Weights of a small transformer language model.
Size: 10 heads of 64, MLP 2560 tanh GELU, vocabulary 41793, 91.5M parameters.
Architecture: learned positions, biases, tied embeddings.
Training: a variant of SOAP for these matrices, 2768 steps.
Each number is 128 + 24 x the weight over its row's rms, rounded and kept within 0 to 255. Layers, rows and columns count from 0. The size above them is the row's rms in percent of the matrix's.

# layer 4 MLP down (transposed), 2560x640, rms 0.0413, rows 1705-1717, columns 256-383
size [108  96  88  87 102 104 108 112 105  92  93  94  88]
[[113 145 118 133 156 146  96 168 141 127 154 123 113 132 129 128 132 116  87 135 123 120  90 132 125 145 134 160  80 132 139 165 166 142 121 167 162 167 118 133 119 147 116 132 126 120 156 120  98 103 177 108 122 174 166 117 153 132 162 148 141 119 103  97 128 146  84  92 143 154 168 103 147 147 137 100  93 151 139 148 143 127 114 140 113 131 125 121 133 125 147  95 122 151 132 118 104 125 149 105 160 179 139 155 121 116 113 133 161 103 118 136 118 112 121 127 123  63 138 153 118 119  69  54 131  91 102 115]
 [108  98 137 133 113 164 126 102 119 143  75 127 128 110 136 127 123 153 126 125 105 113 151 134 134 103 176 121  87 136 142 112 100 145 152 156  85 187 164 110 117 122 180 148 101 158 143 160 149 118 157 106 131 111  99  71 139 142 141  88 113 132  87 173 175 157 118  93 106  51  92 117 104 135  97  86 119 103 128 109 100 122 110 116 115 126 180 146 102 151 101 146 124 133 152 154 113 121  89 132 112 151 171 106 107 102 132 196 145 119 153 131 107 132 110 173  97 121 137 126 134 164 152 134  95 107 122 116]
 [109 125  90 189 137 155 132 132 111 145 138  99 122 100  90 120 152 106  97 135 103 132 116 160 117 158 125 142 142 121 143 155 103 121 149 135 107 108 134 143 132 146 132 103 156 161  80 112 121 140 111 100 103 113 108 156 154 126 146 136 112 101 138 101  78 113 109 120 149 156 125 126 153 128 110  97 158 135 125 156 141 145 152 156 113 103  94 153  83 117 116 168  90 133 191 113 127 171 114 141 149 118 103 123  90  95 133 121  90 144 128 164 150 124 137 108 122 140 143 152  96 106 147 137 143 126 196 154]
 [168 122 123 104 166 155 169 134 153 151 163 134 104 128 157  94 165  83 130 108 128 116 116 117 126 116 109 167 152 127 112 134 124 130 119 143 140 106  90 107 139  76 150 121 110 118 165 162 108 126 102 101 105 148 128 151 118 144 137 101 177  71 144 147 113 163 117  73 174 156  97 140 128 121 114 163 150 153 114 139 129 142 125 152 122 154 138  84 100 159 135 158 110 143 171 174 109 124 149 103 114 149  96 163 185 132 100 125 122 163 149  75 108 167 146 112 123 112 105 172 104 159  95 127  71 111 131 113]
 [138 151 119 110 153 139 111 134 153 109 115 134  99 147 130 134 117 142 106 152  92 125 146  99  92 121 107 191 120 120 145 135 147 123  90 126 118 117 138 135 138 140 130 149 129 127 122 159 145 148 126 137 142  89 139  98 133 140 141 119 133  94  64 108 124 166  98 158 133 150 115 136 137 132 127 131  74 174 130 138 123  88  99 125 114  88 168 152  94 154 118 139 153 145  94 126 123 151 141 116 148  97  91 172 139 143 156  68 117 122  92 146  97 131 143 127  88 140 124 139 159 116 120 149 156  82 106 120]
 [127 126 145  97 148  73 112 145  91 141 162  87 109 124 127 123 135  91 123 126 147 180 115  94 123 138 126 129 119 103 123  82 101 126 142  77 154 126 115 172  78 112 167 128 108 122 144  85 130 159 136 126 142  96 132 131 135 163 141 155 127 122  98  99 161  79  86 162 105 106  95 127 150 128 144 111 124 143 109 163 154 133 101 133 155 145 146 146 132 138  89 154 123 112 112 101 107 130 184 132 126 158 118 122 158 101 145  98 113 133 124 166  79 117 118 112 130 120 107 124 149  99 119  96 106 134 134 124]
 [130 123 107 185 157 149 155 164 137 154 177 111 134 136 108 137 173  94 104 126 103 162 145 102 117 121 154 172 109 103  92  71 141 127 143 150 151 144 105 138 110 133 122 168 120 134 145 117  91 125 139 112 124 100 147 125 159  70 115 124 119 130 162 125 177 132  81 114  76 141 164 154 101  96 123 142 108 116 104 156 103 205 172 108 137 136 138 125 115 136 147 153 150 166 188  85 132  96 156 140  93 116 180 118 160 111 134 117 163 121 125 109  94 107 115 142 146 120 124 164 114 148 120 164 138 133 187 120]
 [ 90 130 104 153 165 106 125 139 162 153 131 110 116 100 139  82 128 130 158 100 120 127 142 117 156 132 130 119 105 167 110 147 136 110 182 146 140  98 107 112 110  97 145 115 141 153 142 124 131 108 106 109 127 140 132 113 125 109 130 174  85  96 129 106  89 150 166 165 169 131 142 161 139 120 131  94 158  74  85 139 120 170 144 136 147 118 129 121 159 123 137 118  80 111 143 177 116 135 190 138 162 132 109 131 142 113 101 118  82 130 149  86 192  97 129 142 108 119 163 150 118 118  97 109  82  50  99 116]
 [146 125 135 156 120 115 135 112 139 165  78  83 116 115 137 160 119 126 145 178 112 143  93 144 170 102 116 108 118 110 131 121 121 168 117 147 146 149  77 111 100 156 150 155 143  93  98 149 129 127  88 136 155 121 138 141 120 119 158 129 150 122 130 125 141 112 107 118 111 137 151 137 146 103 127 117 130 106 116 124 108 135 117 156 135  86  92 121 181 156 152 130  88 161 135 117 188 102 132 133 134 128 168  96 116 116 155 119 157 155 131 158 134 149 179 116 141 117 114  92 122 154  92 173 113 113 122 113]
 [138 114 169 146 119 139 127 131 104 103 139 162 105 159 120 142 157  89  98 132 113  89 111  89 126 131 129 117 127 136 121 125 146  69  94 178 132 136 160 129  77 157  82 153 139  97 132 128  96 116 118 113 121 141 157 116 137 121 163 105  91 160 155  97 161 161 120 128 118 119  86 141 107 126 113 146  92 120 118 114 126 127 162  73 122 130 136 123 101 145 133 136 129 133 110  77 124 161 135 144 162 120  89 139 121 174  99 112 116 119 125 128 151 113  91 147 196 142 112 116 125 127 151 123 115 111 135 151]
 [154 130 133 105 138 100 163 138 139 125 127 150  85 129  98 164 131  74 141 151 141 166  79 167 117 120 151 139 149 133 160 136 142  75 107 111 134 157 182 138 131 106 138 126 153 114 183 109 179 151 105 157 158 109 113 144  80 158  84 150 160 127 127  84 116 130  85 126  86 146 109 133 159 112 158 142  93 109 108 141 105  97  94 136 138 129 137  80 138 151 140  93  82  99 104  97  99 173 136 148 137 145 130 141 146 128  93 199 122 130 125 140 108 120 134 148 114 162 138 114 107 127 136 119 111  97 137 159]
 [123 145 137 127  98 149 132 160 103 122 149  71 102 146 128  85 138 110 116 147 142 135 155 154  57 124 181 194 149 167 164 114 140 126 113 136 156 147 116 118 112 111  88  87 136  98 140 121 110 139 167 129 138  70 134 145 157 167 109 135 121  89  96 155 124 152  99 161 159 144 148 181 134 111 125  99 137 100 154 103 157 107 140 145 102 156 104 127 129 107  87 126 136 169 134 132 131 138 154 117 125 149 129 121 103  97 157 135 152 107 118 109 121  73  77 133 173 145 130 167 152 139 138  52 146 140 105 147]
 [111 131 121 105 133 126 153 123 128 130 140 110 139 114 124 145 184 131  93 130  98 151 114 154 146  99  68 127 114 145 157 170 109 115 152 120 150 164 110  71 125 112 163 154 159 128 120  75 113 130 134 164 123 141 117 176 113 129 142  92 135  98 159  98 160 156 163  85  78 159 110 126 154 128 137 133 150 161 151 137 106 146 127 146 160 107  83 108 121 146 180 107 101 143 119 143 110  95 129  90 136 156 143 141 179 158  93 109 101 122 128 126 133 132 128 160 166 114  55 120 114 133 127 101  94 133 126 150]]
# layer 4 MLP up, 2560x640, rms 0.05, rows 1706-1717, columns 256-383
size [ 99  90  89  98  83 104 117 103  86  80  88  98]
[[134 123 120 140 145 127 143 124 159 133 161 133 156 169 167 109 100  72 147 163 168 145 128 127  94 150 129 110  71 109  82 134 114  92 128  84 163 128 133 148  96  85 142 158 141 120 148 130 142 105 133 142 118 120 129 122 126 143 114 130 106 161  96 103 146 108 131 126 130 105 116 147 170 132  97 145 106  90 171 135 117 143 107 133 152 137 136 141 112 132 171 126 161 137  82 111 147 143  77 153 126 104 143 183 133 106 177  86 138 134 122 120 127 102 171 158 117 144 162 124 163 175 122 109 154 134 115 131]
 [188 113 128 117 104 155 155 135 138 145 153 147 102 174 124 115  99 135 107  84 116 143 133 121 128 138 187 145 149 112  91 160 120 152 124 113 150 111 106 119 116 151 168 166 137  92 116 150 150 133 136 121 108 112 172  83 161 116 123 147 119 108 133 158 118 141 115 139 137  64 116 103 136 123 130 122 161  79 108  84 121 129 119  96  73 127 133  99 107 169 133 155 114 125 121 169 123 104 122 141 154 177 149 129 125 142 128 151 175 155 143 145 103 119 129 124 117 176 122 138 148 133 176 145  85  81 158 143]
 [ 66 114 119 131 100 139 133 112 130 145  88 152 120 150 102 146 143 155  81 155 138 102 107 138 112 119 132 141 145 127 106 122 143 141 127 144 163 125 112 140 132 142 130 120 133 144 138 127 137 111 128 107 180 119 120 135 181 153 111 124 126 167 118 128 144 129 154  61 120 157 157 161 119 157 161 158 147 117 158 101 116 136 147 120 139 140 123 172 110  73 143 142 157 124 178 131 131 109 151 136 148 179 114 145 119 136 130 167 136 140 159 137 147 163 119 130 139 116 139 115 110  96 117 116 130 139 107 180]
 [129  80 158 120 153 152  94 126 117 133  96 115 104 143 101 167 135 139 126 141 126  94 151 149 159 107 105 196 153 118 107 124 131 173 126 183 147 113 138 101 142 191 116 121 138 114  91 141 121 112 112 110 136 113 138 160 145 104  86 145 160 140 131 114  79 142 152  96 101 176 138 117 171 146 129 160 168 141  91 133 130  82 135 136 106 138 142 128  84 137 125 109 114 117 119 130 137 108 111 152 127 116 147 117 126 109 105 122 148 125 137 116 128 141 142 174 136 109 156 104 136 147  97 128 122 140 129 152]
 [116 159 159 109 104 195 115 116 145 142 161 105 110 136  90 108 114 116 132 161 141 112 109 124 111 134 139 159 159 117 135 119 148  78  60 148 100 144  96 149 129 147 152 136 102 107  84 191 128 149 129  96 147 142 105 105 148  88 181  85 111 115 113 135 121 141 123 130 126 135 119 136 113 153 118 118 152 109 157 139 111 150 149 130 122 148 145  93 142 138 130 101 121 134 112 113 105 142 143 136 118 150 170 110 167 146 134 113 156 120  71  97 118 124 124 111 142 157 109 135 177 138 131 113 129 127 116 109]
 [156 124 148 140 104 138 123 110 110 102 144 182 120 133 135 139 138 107 136 139 134 153 108 142 116 150 140 137 156 140  86 169 130 143 145 106 149 131 195 119 117 116 147 102 122 125 129 157 119 136 127 142  84 111 149 159 170 113 177 109 130 102 131 112 121 134 130 155  88 133 139 106 133 148 167 144 141 153 143 115 115  93 114 129 150 114 150 152  99 126 153 142  57 158  62 137 123 115 114 133 136 117 116 165 120 140  96 132 139 113 139 158 122 132  98 134 144 121 122  98 115 127 165 140 125 129 146 156]
 [176 114 157 144 100 128 106  59 125 169 121 116 134 142 157 124  93 141 152 124 129 156 151 116 126 150 128 122 100 129 129 110 124  95 165 139 133 106 140 111  74 156 126 126  99 154 150 120 137 107  95  74 124 107 106  76 142 115  90  88 147 130 105 167 123 122 167  94 146 153 150 150 142 140 134 110  93 138 120 133 104 138 148 129  96 119 148 117 129 113 138  97  78  83 122 124 159 105 125 139 127 131 130 109 165 100 137 149 116 102 121 141 139 141 104 144  87 133 114 123 107 128 124 178 123  91 150 141]
 [126 114  99 122 121 136 155 174  97  95 150 156 109 145 167 140 182 148 140 140 104 141 129 163 144 122 141 110 140  97 160 126 140 153 131 128 116 153 108 161 141 124 129 137 106 156 158 116 145  71 110 129 113 120 117  93 172 115 136 143 137 156 127 106  86 117 131 141 115  84 123 140 144 185 128 122  67 116 144 117 119  74 142 132 138 169 113 107 116 110 136 152 107 184 127 141 137 106 154 148 123 135 131 130 137 118 127 123 120 126 122 122 106 123 115 137 153 160 100  80 127  88 122 100 114 151 111 143]
 [ 80 157 124 131 132 163 125 134 152 174 113  97  84 145 111 139 115 122 157 112 116 126 157 134  88 174 169 112 166 141 153 111 112 135 111 137 105 130 142  72  92 157 121 127  93 123 139 110 105  88 154  80 100 121 130 118 138 126  81 174 123 146 122 133  99 140 161 119 166 168  65 144 124 129  84 123  90  72 118 114 202 108 124 186 111 141 120  87 136 128 134 139 171 100 143 155 143 113  97 139 118 112 140  95 129 134 104 186  76 112 141 151 126 111 144 134 124 104 111 118  97 132 126 102 126 146 147 112]
 [184 102 114 151 117 144 118 127 149 143 128 132 157 133 163 121 100 141 148 132 112 151 133 124 162 122 144 126 153 117  98 120 138  95 108 135  81 114 124 125 203 173 150 140 170  82 131 104 152 130 137 118 126 152 132  70 110 140 126 130 125 127 141 107 143 161  84 139  99 133 166 125 117 147 116 149 117 197 144 100 128  95 128 162 106 128 128  94 121 117 150  96 116 142 114 109 140 122 138 140 115 154 145  94 122 143 146 150 147 132  91 144  95 116 109 147  93 136 134 167 121 127 129 189 106 128 105 145]
 [144 143 122 111 122 130 108 135 146 145 129 166  91 176 130 130 121  79 151 126 113 121 133 130 145 113 142 139 146 176 116 127 133 101 148  82 166 110  71  92 152 159 133 162 118 148 125 117 115 154 134 121 164 162 137 114 162 102  97 164 120 107 140 115 149 159 123 101 111 135 130 142 156 105 140 122 136 131 138 127 163 100 118  94  73 146 101 172 144  78 121 123 166 154 151  83 162  97 162 130 148 150 122 115 105 153 166 118 105 111  73 162 112 125 169 111 142 119 157 138 168 125 143 132 151 147 105 153]
 [ 85 120 129 150 101 182 114  70 175 127 155 108 112 165 154 192 135  81 143 105 140  92 123 164 142 118  99 144 156 154 159 150 132 140 128 107 101  87 138 120 109 134 128 161 143 139 104 134 123 110 137 169 139  83 133 146 174 123 152 145 143 116 107 136 123  98 148 180 138  88 175 156 110 129 161 131 107 103 149 111 171 129 143  87 134  42 125 165 156 117 144 142  95 164 163 180 105  97 146 128 145 156 124 153 137 165 112 138 170 111 152 153 119  78 121 150 166 118 120 116 151 135 130 137 158  92 140 160]]